Weights of a small transformer language model.
Architecture: RMSNorm before each block, rotary positions, no biases in attention or MLP, untied embeddings, normalized queries and keys.
Training: a variant of Muon for these matrices, 133M tokens, 8124 steps.
Each number is 500 + 40 x the weight over its row's rms, rounded and kept within 0 to 999. Layers, rows and columns count from 0. Numbers have three digits each. The size before them is the row's rms in percent of the matrix's.

# layer 2 MLP down (transposed), 512x160, rms 0.0788, rows 220-233, columns 0-159
057:542498441491507520556529521486506480516525544507451504514448534483448456485511448524508532597532525557457539557545534401471455491492606549535448453545457420492505431471425526459425483531458455453529465540500525583544605555493523526527466569537526513400532469552495454511521477502453529529525493432497511520492475485507473508465501529453506507512436469508521480546515452514456527508535490449485478468436515529516507504483566554497492453594507519468466502522563468459496422493533529
107:508527411469540513528510450521508456496498537484514403528494512480478525501497450617512436519524568457580588521497523439496469547532472492485586457436475566505531405503605512479418446498498515504512435540483490505486526475492475461432524438452522444534508511478464480512499474432516472506477501524482505500485507518477487493489570458440557519418484524500444589513464501512446443481499470475550502459501476471500445400446472562539542496482505453482518474493524454449446516490520529
100:433458489527484534522530467452523548474571563525515533516512532539523458575487535467472496545519577533491442472459464478513431531523503540558509492533432576543480541501456480544470535497446450456538433411494450504496556488505449463485477519552481496495435520499508484633484435478492529462646500483534483444493479456469526494500550552507481521479514559533475549523538557537496518449504460555599449502503463445491426445562470479497516488529499497521500556483537481512484483519530510
108:534434466517486535462499497542509500458493533481469480531504506554489524486507454549551498456506538479492452509493525503466548412523479505449505558488566464487558456539555468507569484513535542460453484465535485473523532577443466413439484552512507413386472543547487484495485431437494486474535502473500504500477479533498621506493435535525542448518481494519476548551530472510538454491482443482497456480493530486510510589526588595511468455529516454578479533499560427475545505450523571
085:513459531517449538440484484488509476600455555449445451545475514499419507491427508443557443457512553489443532515499575458493526545565473532482466453548486440541458500464496481493473456551454437521507566517438580511506492499538546497464554527530584417486576492491453417500447514519518541475545491455511541436548485505564513502463499497490502538527515537491461510466490516511439448480499489506514520451561523532509520472525496528482435505435533539404524446442444479421488449522480516
102:548444396483459533423452483486538574488524565523553567499491483493493530540555371520520498599498554528527512509477481538522554524480546527516497525484569544496508473513521574487587535479466516461530537480470477524425471465524555525547451522525585503514493502445456465545469517484514575546490451490521514441504530493482525475468545437428519522492526516447467390475477519483479506482497468541457553495549489462477514410577491466555479513489546443460448533498473476503471485504491507
110:506520524503543457498515595517433510453526450529478503508447448481569495427532570475477528476538485522503482396520496543490452494464557501455496454503455482452572478509499545457559558439497500511471449461481503529464502566514531524462468543487485472463529524546540472539507506527452498437540474536535471502538499466517483517540545529463472447539497538460536476512452491588529573528518407532454547457512467451531463632530479508492524596566418511514496503498508446469490434423507489
086:542496608541472538477468552471510451475512548465488587523541450480494471551564504440482554484553508440431519474448554486481502521511486515516592519552515430404520475449514582502562539470472447458519556565482536508496486501516503516506440547540487514533469572544465520528461544520502463493455506520525495560411519421465510465508500553533481456490585567548518516493488406506527467476532473486465467469509453531484469489426485475502458545458468466541419472453545508493462480477503534
096:490465543527529515516456542474465463528435401514541523560438526506505447473490534492518549533499465465531530514435422493516524558543538518573505508510541492500567459495501467384456521509472409419490459560495507530505456531531416563446578540457515501544457517539512478519452500552493512458560511516460489492514491501548596420464536471484463469495554431532528552545469566436490527528536476481459521457428537453470492478488490454494471555498470517469465525471571491557479530482482514
093:476470498516435454559492501563423522487499509469542532540564494486498441575428503503577593468533474411464524530487528479489497494465538525497579474475488538499525511478454500452457542546586463455564497509490497543481499541441446502535507544418460496529426501496488475496587453531513474518438493484489526447491503513545461502505493544453493431532555472424407500489463520538526540572457505503533553559466502482432479493497505540473500445508533480464478538447554570526540428550492446
111:508456488522543505546488544516481479446504509539501496505473447540476522472504450543438494403484465521510501444486598536506523493499479525465494511513552494497557560426470493508500448537517491535526478531481498511500554500459599503482415515578566478517379475507479550471441492509525506466489437527475454499483506558514519551461521480527486505491485500506480524423475429547485469486506524336560520522537507455523453478438529463482475533544560428520491414449528499401493482480502460
086:531452441513508530500504497551489464482566447548494573531477482523492536517517479572532528469446519459529469542539613495519517467517416495408523470502473468438505513464501507504484520492584453472485474537517468529511487487453450486569464458520456510559504481587512446569508494589464577474503471483501553626498503529535464507487511453469510581553483484555500515562489537508490429503400543490516488447504503526453482570566450507498508539506478514489515497484425518569492526509481574
105:464483544596526484479530490503492595568533473536487482540542493428514527621508437535470483553557488520512520474502484485498526458521491489512483581527455508511515494525565524537525484455444511504430489522530541452543506516501581512520411549525560504526467510476473502527431539404538478493519455535508489527491542522512401559497448546464504465502459590485533539491508564489500404507512570454494496515509503508525465453482494518499502480515599494543493579520568467436446501538490556
094:418500473486521548522527454564470566506443477530494474549504541517532494506512578518516513560525447466501515496542487576449444510416435518560483467430544510447486426569508536517511539501426534468431494469526531611547591486480482497593502475529483518529509571478410509458513466479473543554503523520527544516482502479509471440512564485496567522483444456562533506537489532484525478508503524492488470473478436470462469481476581505509477474544508564467457424499535505550440449534491455
# layer 2 MLP gate, 512x160, rms 0.277, rows 221-234, columns 0-159
104:521471534510517478509469519424522552480479554519472501483511535492480514562459529468452513499483486527439494511494497493465559502531477463567499479465491447424447491464530514444514461477526423505504483451445493561506445587426550497440472545517424516480530566444489492523513592504502562495472496490554577548512499416525456514420530489576512476498450557533509481482470487534544443461501558496545485403462548491578419443508485513457524587486495470459576546537485552478540445490484516
103:479451469548469552516526485487548535486583551533625564491514524485489437549480477482483456549545503539498474514397531498537460533522472513560537453499421580486482552531512532567447547485486472425505521439543444462522489501450486465465496501524441502512421561525506543575513453472507509495545464488494480483440481455455503503518544533473505507444532564506467496521554507501515487442507447509629444427479484482511454450558459483513529461485504500460536545469533463516551501550556520
103:453510518516536481536558539480542513527552472491526558474504459448521480517451528496456480550530452547517487513500519501565469541534526512508446457525434585465445498444479536493448543476509462511534505476477487502489492421537522592544538527545480564590551455460523565466529608545516484482502433534480504520486500517509403507484487500459457466457520569476550395503494505468458537483479533459526544514493464531504535415507404453521513549462482485454451463557432548532465524580500529
091:485499538515559535488538542473488506529534513555537543456531511490503529514557556454560530507544550450522489420457518446520520464510528513529540497481457477482491492451471528454477531498512466411504465482520510548482497483515559507418512562504528542499469516519528528475413588467474474492495503395443518480498505585461421494445424547459540411415511499461517385517491487520498549538498524452547502481543551577482477490539429456464530574475532522473472490474540476469537584461531514
094:517537546561499453498511501529480477496519542494471518516547545500522473531465579516505521429504539533506518514531451483510476461526499576413511483467416439496482557637478472560478568497556500471496551466490482498530504535491523500545550502451472500468484496544505517540547477456497499434426511497430458539534556569548545581435461526426490513516478503554518528485535430509503495511552572457521480537457563495529443552451461479535520538502388533532537474514492528421582514525501495
113:479495502455466492508542531529499464527471504521498496515518429501504472460510521472513490541526517555521496472429473542456479487421496515496465520543452579518504530501483482494500520438531529480493457475429475462452519487544514526473470462474476435544490438510461420525522482503555472484527529480501497564439428472529491521567551477430434471474478556516523421453457498642510466537476447503390548541515421490505428552495531577494486500516454554592515543486547499520511592424521477
079:515422505531478520542525562498558484497528512438500491521454492521522512532526508516497520442497481482433527456485518484456452465566484508575486527554533396422476547448438502592513521515488486480480554504539532467505488471471495469527495513466471509545484556561478511453564517444522534488451455546496461522528451472490603488513429507528490489516534569518422470463486510516494477427513520455466522560555492492497505545495491485491421388485510451536369493473487468457553586442539480
099:579541503567473534445475500450518545439502488516548561530515517499488463487595460483497469544430475508529513490557512472586522506492462470517436461490461500481492519489466607428468462525512522469429483465436538459436474494510456502503491613496501532511599496577491542494504513578494525494498550471496538528474395530488534470461566506491477468490543511458435472500466465455518554476430507498497436515495472444438452538544461491471527536427504509447496518415541451480484469492531489
094:562555503459454443512481499528458551547524508487492556536484551509461506513501531508559538513497534445489467520494511492397529498467537509526482505495464551569468478422515490454496538555563424507551612471474524503519526572422511527514497555517495474533451550473462537438456476496509481526495513545543557415536516540533510476479453550440500406520499518395474470467403517544503520531501524509559572547513492503493506480569538520476480501530505452527529574517595536545451522535472508
112:498512516578490499457521471524558520551555518416548540513568563471533496527491524541536523567494481493428505572502456476513531557466465504521458549494380522496480471527560525489443554475498490454474519501500542514521420507484471512483504468479522503454504528530472461531606555568472496563490582482446526491462431467461500463499435490516557502520482514410532425557508532446478521515459535586470501470495466507407538526515460550525451494464458550500497570585506475487512482530537520
086:490474471518578541476409532486422480438546477626523531548493506554507503493484502539492486467556493451422477485517532510602491469493522492449569522519457473474454532538511473448527525532495490495505451489424497526531422488453483546513487434522495510489485477520517503467491516539466565465474436441491506625547508463538538497488517510497519504449508491491400468565471518450467446509462488499506426455470542562552473553541430521484513531511481453502486501452485508573458477574448557
113:502471522475518487529529577559547530510548525514520562449463397542512516454565581518480546483450517465531438466508513526486457517455490454522495413428526438523486518547497469545435472566579440439540527478451585536490472501460455497484531512438493520494551469491437497480587569469444512514437501472490478480508439533463514529502482549547506484456486460490513453489479472432479537477467429440550552493530491510506525546529462501472518578471446522487542473465514452546554473456544432
095:521461472546487523466432505497541441494586594495563498483503491454559542455519511528572518500462523525534517535422489491546493524579510486420496539512530456486474528515540492536507487475514455471501560524513466555560481545540533466463524479511549563548509460532535442504494530460514462490538462470445531490532535542495535548502436548461511542539532493451425465454585496507507543490483534517480512510558519541524525501450394492540501504480476446503500560504472542545670563497545465
097:554497487493511482461505516583493489459550502503516419542464501545493486455486519464480510519557484548479546497541502529482511503407500549557567514491488504455497580506534470517573454518476523483468473517518512475542465495520535480559621439473423460548560577484490550498455513510499531508468467496456491513515487473477468536421567512456530508495573450485427498557559476477515544499581514527551458507492508377548489467526547524522525552531432431426518562519495503542444535573496508
# layer 2 MLP up, 512x160, rms 0.289, rows 221-233, columns 0-159
103:567504418412429481558476471560463540538478543493511520462431528545555437490513454499515435444517528496476487545471581459504486559480512538520487466544562565515490531498578567489469531518495484506522522538450515535562456504499580498485489473549510453502514525581485529475473490520520528554502463535502500532502455572490434522483505530447503515485498468525445531569541449567516526510548477554504439562489475525503437453516502456545463510473579443497496484496486626489432534528437546
094:454472491527493590476535491507550525503581548545599546495571483532496425567455495463464517529536487608517494485424547540551466523506464499562546482507456540495472560523509500540459523469520492461504515450498473487500495492442478480482511477547490517488417515518458516579488484429505546464536487513527521494451489393467478460574521546491518523456544549476517515538540531509526499426520431584590457470472477474540400419559449493507534489507520480469505519501508462482543496541547514
107:529466481481524486493465475500443502472465531531438427510478561544454515495546472516546488498458544503499501471516524504431541457468505474497533513450570429554545521488500505510568457512524541533465504475512519471529547601464507408442448454501477459439449500529471432583457407480470509520451587506512461471581524506490571490514514484521514537502479456536454585510506483532547443492552468528479475462524510480491492579522585599467489458583508517546560564491536474504507450453488471
088:484479481489426529442444463436513547535469508498437463527494518529409540513434442492521418507496567423448552533538508417459431534552538536543512460550504454538481496419523481451498477498427402528521538456510572484447520480519506469422537509529533499496545489504516515514469506544462505521535497478549504421585446530486572494526480521451496518514479462494462572475494544481398484470421509524490459466544548527533495497568504519467501575471536528474518449523526461514471494494464513
088:507477466421453547522457509490559561486541488532536552451429485463464440498526464494493473562492518551469478488452511476505533556478535527514504544440580570489489504408519521472554469537425467494526507534474516556441533499506501495483503440496511442555513511489460519506512529504524509507551470485558559450439498511462447481565568476497492525478523432446474411473487505432493496449466502558540459445485453458485539448591455548508442497474600448450485482478511481586414478519527538
112:515519482491484445470489507442473526602525513523535524525433420449546475496462500482543472475510545521608534467492498489434528461460514515457419567618472550437507531470494482475442468527477440529526474517465454467539447470470515486477498481454456478550462489536491478540576567524536387499548507528532480567489485459457530509547537488477499473414495574505418475495469449532467452536583471531458462541529459500495495483493523544472500488520466500569508564541528521491476560483523470
079:547501543547494524525534526498531451495523519454534475487458444513501487496491466469482562463473460495444503459496533474477486472543515543523477518574474450410500552409421502563535519529474444483475480505559506466545464468453526482517484467468429490544492586539449550563594469446529499494426443533469398484410477444501590477484451454513497502494569574519462416514519523447529472504505536494530482530524489516463498523484461487441463415510473436479434535510494493453548526488530467
101:572521510571481503460472495455500547462496484478551545526495525462460428500600474486486457537456471559522511482545494469570521515474461480489411470467419521448516505489459579463451474543561531477438447488418547467475478508488429496532473615497527538496581548532449538476492490546499558482448569470511506511497415515438533484474550538491480461477556494481424474506483463432522540469474531496464446521513494434414453531537472498534523526418509488457499527453516493473499475496541503
096:535569503512462444499489493554461510543515447497498532511445513506441496574509536494548500490472505406506475541443510505430532468463506470517474495488504510557454449410505476497442515504537391461545523489487510476524550581412484506493502580501519505546483545490474500431448519504513493541541524513480530441493542570504534450531496481467502474528507517388455467457430494522508556566510566449521557552508466471475526520569559525492468492541520441451523526569568499548423445555466469
117:564467488448507470529501543528474533438447497581468475522490497563445444495442499536501494464515421504542462418463485524446479474552554555471507451510505457474558554483469466539545511508500528537527510525463479491488530496468589448464529471554458484547488478518537532495417406452471518451474500532491510435478582577545468523538529477491489434456485446561479562484506472499495504485498454423502502480525512444550425461402552465434527524500564509507429482503537461453463476474435501
083:479486494503524573512452501471471447402534507536565556545515545494499494538473417511536485443512461464437483544577507433524481482514475516434539550491454528469451502519523517483516502486485476487547424445425440461473456504458450538604482454559455497506482393518534500509509571529496539464446468480461501598532529482493542492537498514520525492444437527536424486561486520486481434522505491537488452442465520555547472512538423502536546533495522486497509519531429498543489477569491577
108:517533481532490532519462436459427506498452472474469427552506565442460500536414409465508435539509474530474539547536472477495533526546517544475505570555476543485523510478491530448569520427448518559453497514514441453524538516533544473492455499544526480503445531525547475518432445558536468495593521519507497486467592472520451431506499448473475494539493561513533534514527482572532457522516568552466447484485497477530455488454493491517457430553551501473472526501473534439430542574456559
095:444461489490537554485436535448476596547474480516506497542464520505534500497508484481499504554490512533549476537525493578473463495430486524561514495456511598450482552557479530454527480491573488493421494444517575556437525512492499507528509504551504458476479533502489559470515484496453475535445515556574536484467492456482401512526509435542524460500473519512523526517467523519461486476504543435480512522435430464523461494493533505438476524460491548409432381447513590538405485500514523